Weights of a small GPT-style language model, trained from scratch on English Wikipedia.
Architecture: RMSNorm before each block, no biases in attention or MLP, untied embeddings, capped logits.
Each number is 128 + 32 x the weight over its row's rms, rounded and kept within 0 to 255. Layers, rows and columns count from 0. Numbers have three digits each. The size before them is the row's rms in percent of the matrix's.

# layer 5 attention value, 128x192, rms 0.15, rows 119-127, columns 96-191
103:104116087096121123133134145116106156120164149149108091140082144137072144111112141153121111145156167150114170144110098086137134100105154090181133132133059128108168066117152153115167111111137070151118118133148107148115133106122081183116172154094171144135200127117133095095183123151175130136
115:090137099151117127158125171111136170119088054122128150109162125172096138101178151133088182055187129068091130113154140157191063140144096137224136147161166109123156112120110131128162130174136144131099127162113201204098118159136110124116121155119085125108168130135126044103120130121109163124
095:036120088116143146161151152131158134095177083160172109164115132171158161098155123142155153099106170119126178109110130096178133114152153086091072099159135110138115134115161132166158145099186114144121148137143162113094098133088035109130112127158141141099174105163158088178192148159161130205
102:131195045130151162130118081161177168187134136115157059079144125150161165094142115135134099097178105150198113141118097093114126164171106107090146086117128146100130169112066150108089112183141205119050123094115097027146127142174156081148118036125142153135110146173143146119049096144144066147
116:125165111095123132150070161223133108118158068138124148164120110080168130101106089115154169124115181070138130115124166105120164152090147162142122036149181098105174115130155078136108169001084095117120135121122121127073159129123090113150108120153183096122157125124139151127168106155125106157
096:122066182103133131120085154131139113084164130158060134099193187106125154137113094163132140120072138087105080154110139184072093148132158101137123057131122105081140171069165084147125127111174139127118150093140118137154134176079147187138096030135148148170174109132117107138132144046121108133
099:128142146151137125111185115203134102148129159107170120152083133116183097134060148068120155065120112100096140107191090169157119168155155105126146056145116140083088129164101119101080119085067167155096157158156125124172171121132148105139121137150168077106162155083130109181097153152144186076
097:125135162130091132120116101186089155087088083115129132059161157086104110206099122084123116138147063123087158150105175150119147141171128152154179116149090125088177088111120162075082112087128123110124098173152085101131157159122094089160123093179153167179058138181130142116121121108190075117
101:120154127147101100120131091126101132135171113136077126089178143099177131097125118196116087149138144099083088125121141108074192161117080104194126108113100025147155144113141138151166091093113138099093094065158127175126081195134070135144120137121141158126120113153133146130130149118120109092
# layer 5 attention output (transposed), 128x192, rms 0.161, rows 119-127, columns 96-191
098:113134142151139147122158191125052104154068108152126104150099135077155204103154164127147131122174109172092176142077139149139142121104107169110119071156115072120115131136127167139136119133163043194138084125154112166129195102160097136165134094087118115138086125088122108084172173135097078123
104:185095116119142117117113108110166157133130069133116135113149103124101104140128144067116149109099117168101129084142098063083104160171161143184137126135098153120119120108108085107175140108129216170161065164113058067103109150117164059169132149132170072112129128134141123158068146112129199106
089:097106091100167158153145173155128134006128122126149137081117155091091163098156121135147174089097155112175140156139069058103097172157144153133107096146131121058152205131121121117106183078119086150081122134152115089105154172127106129139126084160087108135096125045097115162119145142131117154
097:111109081082107070169144094161061150129133134077119121141150070073111090168113144191087095130175138179149135122116105164079142067146149096112124109138193215151140094163103139067157129161132117119088140143157118086172152125184154100127131143140144074130108090162154111122127164095184057129
103:137168089180126145128141151168171125113124098147122121102140097083115115130143126186156154127163159075132136170116186131145115135147147186123143074073078112103138158129132146102067168111132112117133165099165158107154198102136076162167079119099192145155143140128150132083154114166107113027
091:112123140078141136151069126186099118129154153127118094197119098095163153137100099080189148122084168113124136209102132112148107123137086132142098129129096155210139192131190110169117131108213135153141167082106150198134162158093170119122111149198118122131144163118136119134201145102166129112
095:162130135126127125223200129142122159191144127112142139143141143111148144143110173113122121180075105100104143077156133119105104144080130131111123104090151173069171080124190085096082107120144156134096120094177221135163173173127095117156158124162107137160162064113128136112137107066084227134
090:097117107168164144095118178137147152144148196119110122155116155175097086150117176105162142111174090156170173151099113125126154164116149101140195107100181113120083128110190149147081134122128156117101138150112125179151128142142140137097151132143184140115159188174171161119158099129096077134
097:157075082163087134140157098176127199126081150085124134068138114148167185101127102102126136138133082105111128193160116068111122136176149110132072099151107113178129138109178168105144135145113124136090157127131162062135187174135125137087093144133153105103115159089108101084112136145137100147
# layer 5 MLP gate, 512x192, rms 0.163, rows 0-16, columns 96-191
100:120087146137137116123132196118115168130119136118083167116117073160085133056118143107155143145130052101126185187138122124133126147126102142122105162129124136132085141079136151094131143068135147114119091182106156115109106113145146111109140087099145093169150162145123130186139069107165120165
108:147110057092176126163119069103122105136092079134156115158140087114115138109152137135171091113159145109097085142135077118138167120091094138120134170189109088105113125125074154129135156122134087156138081138146111145150165115112131170174158122126119159075123080119137130086127139090079186164
097:153088100123117157135089132163121129079068072213116102162102143113141146129182128141125142116182113127137119162111150118148120136153129138152171137161131096153141116160103122213120092122118103130163166200127101135142140092180143114099081087104167163139142111102184129203120120157123135053
106:105130152140094124094095125088075118140143135112134112114133162104134105083148156080123116151082122070135083134137103122167136119170133125184126111064105119174179116144114167153095091132098153141138112136136129090162135128146084111104114170048142183148095151120076122090087032185075129084
103:122137097127121112172115176096170159138139112113110141125171177151082165168100096063183161135073096179152058155150118146115091131081134140117142142169115119116090032100166108113182162161132113172199088108156136166153101129135114077079195129121090127111082130163100140111167094139129114167
099:114126131094132163080118137105174153096075080107176173098176076108160144043105153080138134129115084164131184148061195131068145096104127111114179155149108133095107144140137098135142101165155173137195137141099117117180145080163118100193096140095116140124112066129123140110084114131156134153
100:104134105125123090102137132131104129157164170138115177117082157087143165124152107080106101088108173155151151107095138139168117128126241106129113143130130138091164095137121124113175111121072103064122191121144092129191153169102075117086131110109171096110196131173130174171066177129147110139
102:070171089135113154173117127142074164142110075127095103151119104099134155119133111132093147143199129253089177160093127072116178098187134168168166125142137105123087125139122196105136151072126131126106187090149147136054172121112116141087130111131152092167076171141103121148178161092182154119
095:128144138060169131119120129150157083085105183132181118091132182120155101124116163130179061117140133115111118084087120161166080099164119131104098191105130133117106073159098174111121099100132090052129154126169175108141152101167133108123053098087119118115098121113106177131088090169128094098
105:201079112136140134166143159129049153117157143112144111091105115089153111136109176131098118117088102062190126150111135138189159119130100124137114105138170138103163150179082176168142151131139082191113198131161133106143149107160126108108168149149130110130100116140125110133213139166147136145
104:163085116103110113043120130105115133136122096193139151200101143108145108131083159130053158098082175115097095141139118098157112139186133141071167171150133135085169160133086085144143128138153091052078117122119171133144104057137154097145105165096150118182144113119144109166130128116123169197
098:088130121121087130169105120086175119115171146169088166144115113102111145176118126101096091101135196183119149066128156131099148140073182079112058204118100145149144137154150101131136159122114113136120131132147051092142143142137113126081082179139109158120134171153144113132094073079178165131
092:090121101071139040161160117193115117157154155136083110111213062139137191125134135182114134182138122163124128116085110177050094079106129088141116141129131164091215157143166122083146117096129099155129139140140084105077168097183176103173160122112134112116149130161122113120088069174102111172
094:175215132142117099111154146154085121167147086089073078175134118125136105156131113122099141132141195118104140141162128099133148130131166099113128128112112127075127100172120134128113122171085112120173123176083148184123144183133153145119139151135159086152140162165167120102124097120113101072
103:130132061123097117107129144098135123184080097090159039132103099156146110168144134169121145132133164086133190138122163106100156117188104146168185129103150051155047092130091217117085158161098134134140113152120125151101148099162195141112064145126118134151075166139182137156130123112063157116
099:158118175129167137146188073146128090127097152125109081118151063167147131101144140098189063104118125130115211146112147174110166143140166131190153123150118136151137143100085156096112159082130141151167145111119121128101119120180153105083083137087148127101138135147120185152183136108165144160
099:095091115086120098160144097164073143158148155116157110191145140147101132132114183146139169083134104091062087158110146114186118132122186121112217116110156137216127102153072119113191149124121071129128141115145180114159179165147189102158140106170153129181099174186092130094162146134067078076
# layer 5 MLP up, 512x192, rms 0.164, rows 0-16, columns 96-191
105:132176195116097092087086156096111136177116128143157084100159172219103095164168121121138132134100104123125085117118151077072140153150142054169104099088104038122110185159098110098173101184108115096149185165103194109124075145108106143204109117116117161147169063130150115147126129072072090153
107:106152056101134108152105102182119127166156122162075099142138111153128091094150183135152168161160146115188105119099092131113122180182160066143122195115107143122096190173110102143163143094116101150131134116179142130123125111123126089133131085101118066125185188090081092129188126171168088104
098:081148131119102073133120129136102141183188164095145174106145171123089147109108145145146095120057129134112132107120104138080139129096129128172177118101158154093066146116143183127123129112141132131125106160100087118117149109134144173152150196104134062133123147100134134132096117134143157119
099:089123139087148100120114118127124126099078164143117057104061128149110157216139114115158125140151105116164160129146199108154113112126122121103117128172156128129094098124082129113147133214076129176166136133155153158147103146167157088099159168094120133161133155178142103133098176094091143125
096:127150127112112144126134114039079125071115173115152108039114102127122112177153089122108128082112143146070135170135147144226166133133175147140148100137129094144098177116112144091134132139121164129170113153069095132158128109155177110124113069176159134099078165131149132075148168143196172148
099:151146175109114165089115116164074172157135152104140131165126151148122175120083117149094077117129120160073128109108124116173103111168146089123109106162123106158214089121105178091068102096090126112142136114068161154121140133077097089164165122108164151097117116138159081085146105139086145131
107:109155094067073122140158169078151184134138096089066065151165127137106146166117135073127126084116126116115163166116105093099091159133171189133073141098078135082153105130128150152077086126120134180104123144114081110178111119147099106078128086119144121158082143108152068134168174173132133133
103:147122178154162135162118166083101082108083160148101127175099088118130114127172132106159169123090127160130138120093106180127132121121075145131096182064111190142097098108134133175087103108192093128126116174152137161091133074096170068131108153128154135073085120120153119108084161134158085141
095:144120165190118113171130106147149172079141112133130115115146141148124164193125076158135158104128134112077138152116150066136159174097181132089117086101213184145122098117127120175135145071095157126161084161095181147134144159122123122123113155194164134103082122122132064109116160154101206150
100:166060144158180155167110145132147152093075226174142076177112132128092135146135131153122069155143105110098057106090070106154132105135135103093115125128102097136210141154118121104134147122148113155106152150133155200144078103152098098150138144120128159109071116091117153123132129108133092131
099:141139130104161119155141130131099117137153139125145126112095084172160144139098119118125091142152114137127155118150142101078095105097153136181170117134105167137161102119143096115174132043107164115126083087155112142160151076137172116064074059108166102083074117163101109148130089169111165109
097:087131103132086167110069145161159079100161082165090070072121095117144189123097155091102075132166137159144142130120117150162127098171173108130135125186106128118073115076114118153135126172117085151136105172108132120132105123156122176143142145141108140123080139133114113154131080105197060128
090:173149089097103115149141113056110180119146115092150159085084140096170109138099160115117177185138120143080167040165121101153092122117100145057078137154121089067084082116108172125128099106091093121126051125155121139143155120123122089138079119146140122080147129163054169144129189085149175158
107:133175127188117177124138169131129119135153110112070101138148105115150161143144103112146080089113163200121133147125134133158118098094079131085095088183127092107118136158128146058090124091104114092154093138121184078150159095127132096128116114124131169147069154157037068066115113138127134154
100:098107144098093088129097068072130137103097145111119162196108186086105057107151153141100099154140137121060062113107167166142146119128184140125091146106119151085175132115094069170152139135115119104140159090076111137132096125091076157146116082122094105186051141131110123116131116144119160092
101:101094133116251089146110147092161149099159147127067125116069141120071138097143091133166107113146066154084135099103138134071176123180120100050140099205141141092127130183111129120096135153056162125195171101140085147096102149157128101104138146101064076144147085120169146140136117107066112078
094:163145138069079098106130110140126133089126198192201099111155097116094084112201157162093114108141105119152167078127094083123114171088081135030147122119123171179177137148060094141111119116172099153135158139150147127155136153130044118138159158161169111117142103135117137060069105073094130098
# layer 5 MLP down (transposed), 512x192, rms 0.16, rows 0-15, columns 96-191
106:128107125127119154116108161147134157203157131115168152090132213098152086114143143147148126183132074147107120087117134149135108139135124073134136138129114107115093162114103136163135137104121069114128124159154157110099127138074145141217145155130144132170155153120092132135087116131124064148
111:122135095109108121122143138144146089155130151188167121176129078138103137135169099166128153111160082146137133181141131135126114183118130136075134100114121126130124138166157167147133132118175102174150145122153114174143137082129106129123106134121125159145139105096103084168155069171165088195
091:171061152102094193128121125158111126100120147165145129155138115152148163153032174108150152172183084112173163180102135088109134094127137083115211105117095152163125101160128133104127147102134154134129171112141121131126140081069104060138130117184134083119112182147172174146168113117122218090
099:123075145185130121137165160101143102168092159092127151095104088108163129093139157173131155103090132117121100139143142140137134147131102109119166160101081147118163090095146116122151118137090129082177120157125080145135183121152121145129157146103175175149109197127107156117107100168132110121
098:132129115142107198107080120068192115133141099148124171099167082145120129121144100173147137114106142142132113160143118105119143119174157119111119173153102087115103145073146128162119122108096156118151102142139145147111102163118101120143112157096112148123162164116096102156138192201094087154
099:132122147097103117127103148154131136124151060118093156097096133074113144177111118142118145134088146171173143085082109151134107111118135126124131159171139107170147093194116145134122138203107128126136099142072127130171130146133147076150137148148118086135200133170165163119100127125100116116
104:120174073095109141130129122061062135135122113052140047161169151168080144142160113122161114100106144077130184149098157077151119133145133127182103107193060148087126162096161123098110112109124077180110111142062099158148121113120105074114114154130174138195099101129107100119114113147148165113
099:103125102129170038116076151080112151127152127154110145164108121153115136130152120162112108109115126111091127155145062141131090161131136086089069133103114170116162099127104135148153118146215127173144119155159167107088132130127135140142082124159148123084151118117138141092119147098130142143
095:117112110130163134080124121108130116126159134075118131113146110154130144168109201146118085049147137163177128136159168096139179126123137069205182153159083159160127153124159144136110135147136142115173117170151123147098077144105145132141176124148150112111120119130125086078142108195103065122
098:109077123036165149133158121110165196164078135196132127194136104152121113211123138100116094132117111116093102035160045059079131116172096179101090141143067122093109113141088137138119130148123166131099171135149135071158158122167074105092124141140114164149083054126141152142123131132142104063
100:114152117092177115096109113084150146128081082200140154128122176149110139138118193097109059147146169140112139146171138116165105139112126161096119167153123111133130140100128113142128088190173181091133162118134103154124053077154122157116114064113158147121115110171112149084157130088116177177
094:121073132096114139141158155132128139128135102177148156139104143140106107177160044106112154130114136203125123099101099193126165165101048088127127091097172202138179087117095212142122141091144181094165125066151049118117175097121123163068132079107127138120163147092073145088138099178097145135
091:115121167094128134089115138147157149066118106149097154157116112122137135125092105099133143071130105124119149060086138144149100201114153175102149109121134133116111147169132125155120132118143164090108151093122131103130107090198092142130074141095193195161091074106139137119143102117115246116
103:154102134158099120106140135101140087141087136069159104140127153102111191156170094146165083120121109160103054000131111141110115144136090129131103088124143117161100149089110098121155141099165109192124119162161104123125148185080078123150096144196132174133085087058123118140120091132164191099
093:199081100099072136166119185059084097093165142160126159162179151141116167088120154120158067136102139122129144122134120233129162096154133087128129173144127173197150165102136184153134127203186133137156071114180156121108118117133113101136095104146182165128143165130112063117112092116091077139
094:145152070128072139177130134125107130106118078115120130136122098168126108147104133137121162163154158132087167127146137174163082077088156099176105150100139121126139127172064126115146196168132120169098121133088151112197137195141165124116161075102166125148103101151158134093138138098113099106